From a checkpoint of a small transformer trained on Wikipedia.
Size: 15 heads of 32 (1 for keys and values), vocabulary 2283, 23.7M parameters.
Architecture: LayerNorm before each block, rotary positions, no biases in attention or MLP, tied embeddings, attention and MLP in parallel.
Training: a variant of Muon for these matrices, 1199M tokens, 9148 steps.
Each number is 128 + 32 x the weight over its row's rms, rounded and kept within 0 to 255. Layers, rows and columns count from 0. Numbers have three digits each. The size before them is the row's rms in percent of the matrix's.

# down: layer 9 MLP down (transposed), 1280x320, rms 0.0614, rows 578-586, columns 160-319
# up: layer 9 MLP up, 1280x320, rms 0.127, rows 579-586, columns 160-319
down578 101:121082178143126085164138156113178103136129185141121062139117140103146129113134085124203168114131088147155087143125099124183141157164124086103142155115118122110118147144105139108129143131161109167127059117124188083106158117137087153143153153133128085165132159143153142136057165155186138118171111135118089094140166146117161129169118124176086138139074084094120104151158068114108165121110124111143086165226141164111129046126162071074121109124119108062131129172167119158153137134169120
up579 100:108127174173091125152145158155113153086131198173105169157140108124133154131124165171102117178134073156111165109085097109098191094125131116109134120151128091172113171126106169120119136097103151197173119110107116105080116155103095089142100107187139110148094052153091144098133158104111130152175092162156149205139172084113057122137111126105158181123109148146121131143158180182193136170156108135103129105164130107051156135100107110135090152166115098135109181066109131119081083078126131
down579 098:106139063082091159132075158135156094155110113085087163083146139108143176117121197145127086124089161114127139175204093080147105097121184157178120153130129114044111103127142124114086101074139136123145156094171163116172106098141150119104142110095142142043129125107085155122106138132115029126130110173128100054123109136178143173145115087074134134158185145093127101154138115054117126131123097164187104151113089108130039121167207153130128029123175122086103202147091094119166180116122188
up580 105:118150123162106167149164106159092130159109119164110122109089189093084103086169098144122130142167117207086111113138071075099139173127124142129113085081098118099120202110126153190203107136134140183171088133188109154123115125118090139125118166093116176116035139086101089086150094191117132078170125125054153114090118161135141158091112134137220093132104164092085125170150160160140141143139065198128134133113161153186163123121149119174122151145164197115134122162113071173155140164122120
down580 101:175079115051143157129145136111086134136098135131118122163118122112114119131123096136149148117129085105162087133125128103140127150150188193141162116128156111145113139084131111134111181121074161063083102152121196060140121139145185157119149078169098140161188098151173119179115085169112151163097144126110159182147166072195122130135153131113126096066172068163072108131140084087217060157123165140118149101111094102107114164129166141132146145123130094128137121163109116090055117150166151
up581 089:141150142135138151186183150176133149127104129149118136186140142110149185148161158146153096196140128137123124157132087176144160197178151155106155066114117099125114133076170128163103116135083100124172128104096142149181114130071080099099093127200162207165143068109181147112066123109097152165160129194111104113144084206117109141133083168112150134093138139092160101151180134141089160107157161153122111091127113094203107112127131145128101110103142176104136076101128086133093118077145153
down581 099:117113150120090143112109099159179158100151145131123130161102116153105110090090121123146117155157075127102037116154179136210141080172122165113109152147098135122097122157109135091128059154109128128107100141142083122166140183118157130125139081111194133161114136089113074124167144175119133073112125103104154136085153085093133092087101152042063064127199123145060114107127066050168172145114152150122164106126122138190126134137166093173104110146141120143136134141141086135150149116140154
up582 099:108168152153144083109153144130088075145135172164170137152126140121117127153106147085106129160076102152155166121117115099155145178102144187113118106160123094124140136107100116125126147122136110106135140152169146087100107116119095076086115152125152102141128188123104125081128091137083132144130132131093130178124140151132122177127175121157149184058098108160100090113095124056086186139154119124154168143163098071109093121119162117094096089186131142150088133105137100149153100142078160
down582 099:135147200178109209125129093093183102145124136111146192114132132127061109123152116138099142141144122086155054146114096147114095145069155161191174117076174130157139176148092121187101116144090108144114156156095146195131154123147094139146149097108116152178105139171097105119119131132105097074151161157193157124100093104145080140058119141101163098150099175188131176069116136102161134103077128121116138139126190128147083137098179087106123150091069125120095166113115142089218141123106124
up583 112:156133137154094103131093066223141107129143131136101106111178159132127174127108170105074130127107176121116151120139130087086081110156078124161218097123178097069124171140125092107125179196077081129184121160142104175145065138110088152089079124135104117110143105126143131097116086163123089226106131159119125127174167112129106111159172146120121185092119085073158164081168120114092131163119119165157133065086069075143144093157089128098115160126172127091119139120129126155128136184108153
down583 114:128113090081120157204049098143121139092111206079105157089115132104174157111062134172100170111147163125146111127110112082072145179158118134135172152148143069070152139074132110156127108173083117171114084081126147182155063132117118126108090092100173174159149102151107153106082159094165080187178181175149090173122141128088143156132156089113176200110211074133124185132173143143109135113175117104094126115113091066124120163156104152136157113197144094102130106183139152151121081114109139
up584 102:185146054153111109091126129073154152176095143045128144119138128093145139062140081093098111131109127186090155182128142087085121177096133142123099078166132095119122092098114101096168141130159148175168176115171173125142138101149147141043165162172149145129169152026153116156128153154151141148138133187143137124093176133131146127117121151130150098135135068086134103163120105127133093111145122110072114055167089153112102127146080175138130117129180150103159140087128112114106135173092071
down584 105:163145085169088130181158106148111119088106124092081108193170131112128087108082143178132120097123157125135166098131088166172127143096082065121139160119129072149159103155070176086129135109109136085095187077103161168099155140076174117107171122103166173092130100163135148118094091119093099138181185150114147147141123152145100077175150178108096133149122092050107122147144099140144149119148125183090156145156111118116107122081138065115164133130087104157134095181109167144103137171121146
up585 100:106134096156107138048111129171123158123088154164092141143121149170139123109139173073131139136121105093146046095160126113135117102136037106113203095100125162078090140108143135134154204124176173168135177158094141111092149169103162124119097128159144100084114158154149168143104152108163120194151157066191054164110142147155133085137112151066143132115144091108159142120088224118101142107102084134170069110145162140167100099090079157131145127168126122064073149127177123113127138127117077
down585 106:145166148133113158167181095132140153120148092099136121132153159093160104126113078189137134094129110133178140178168079069122145187127185162151089133135171103204209094083139098103074062154136123065091105133094138182157085131135143133109156102085079121150127073059115104128156123133143137079125116134114152149185091108208163139070070117113124093122074071165155142089183085067128141141124144178116192144116175142137112165149168104114057145081128101177127131143123132051123112118138128
up586 106:177138136148077187165153132109103141157124182118114093125088114137158150106164127124134151096146132110163176078130102193171136093135029156066117151118130131044122174167097139165156185145141181053074120068129125131126128161107174124092163129189136164090116115127085054123124136154148154145097187091124105130110130133161150140110087125115102126133108208154138097080207137141122128071142121185126074106139129113096149116057062119152147138157080152131214078101172092173062203167145110
down586 104:080114114164121159112138118138112176137148170130113116153162145129125161062110135160176127169091109094165076134134096193124115109083119100137125088133104116120144145086117107178143129115128122065073112086078157109141101165112171065059194086091148122100108095137173133104122159130130100118143174106134121105162126106140165123087129081165107113201111142117140132083132189185097156130125151138153146117194141102154164086100138103089167155086113131156071124108093073165150127130156124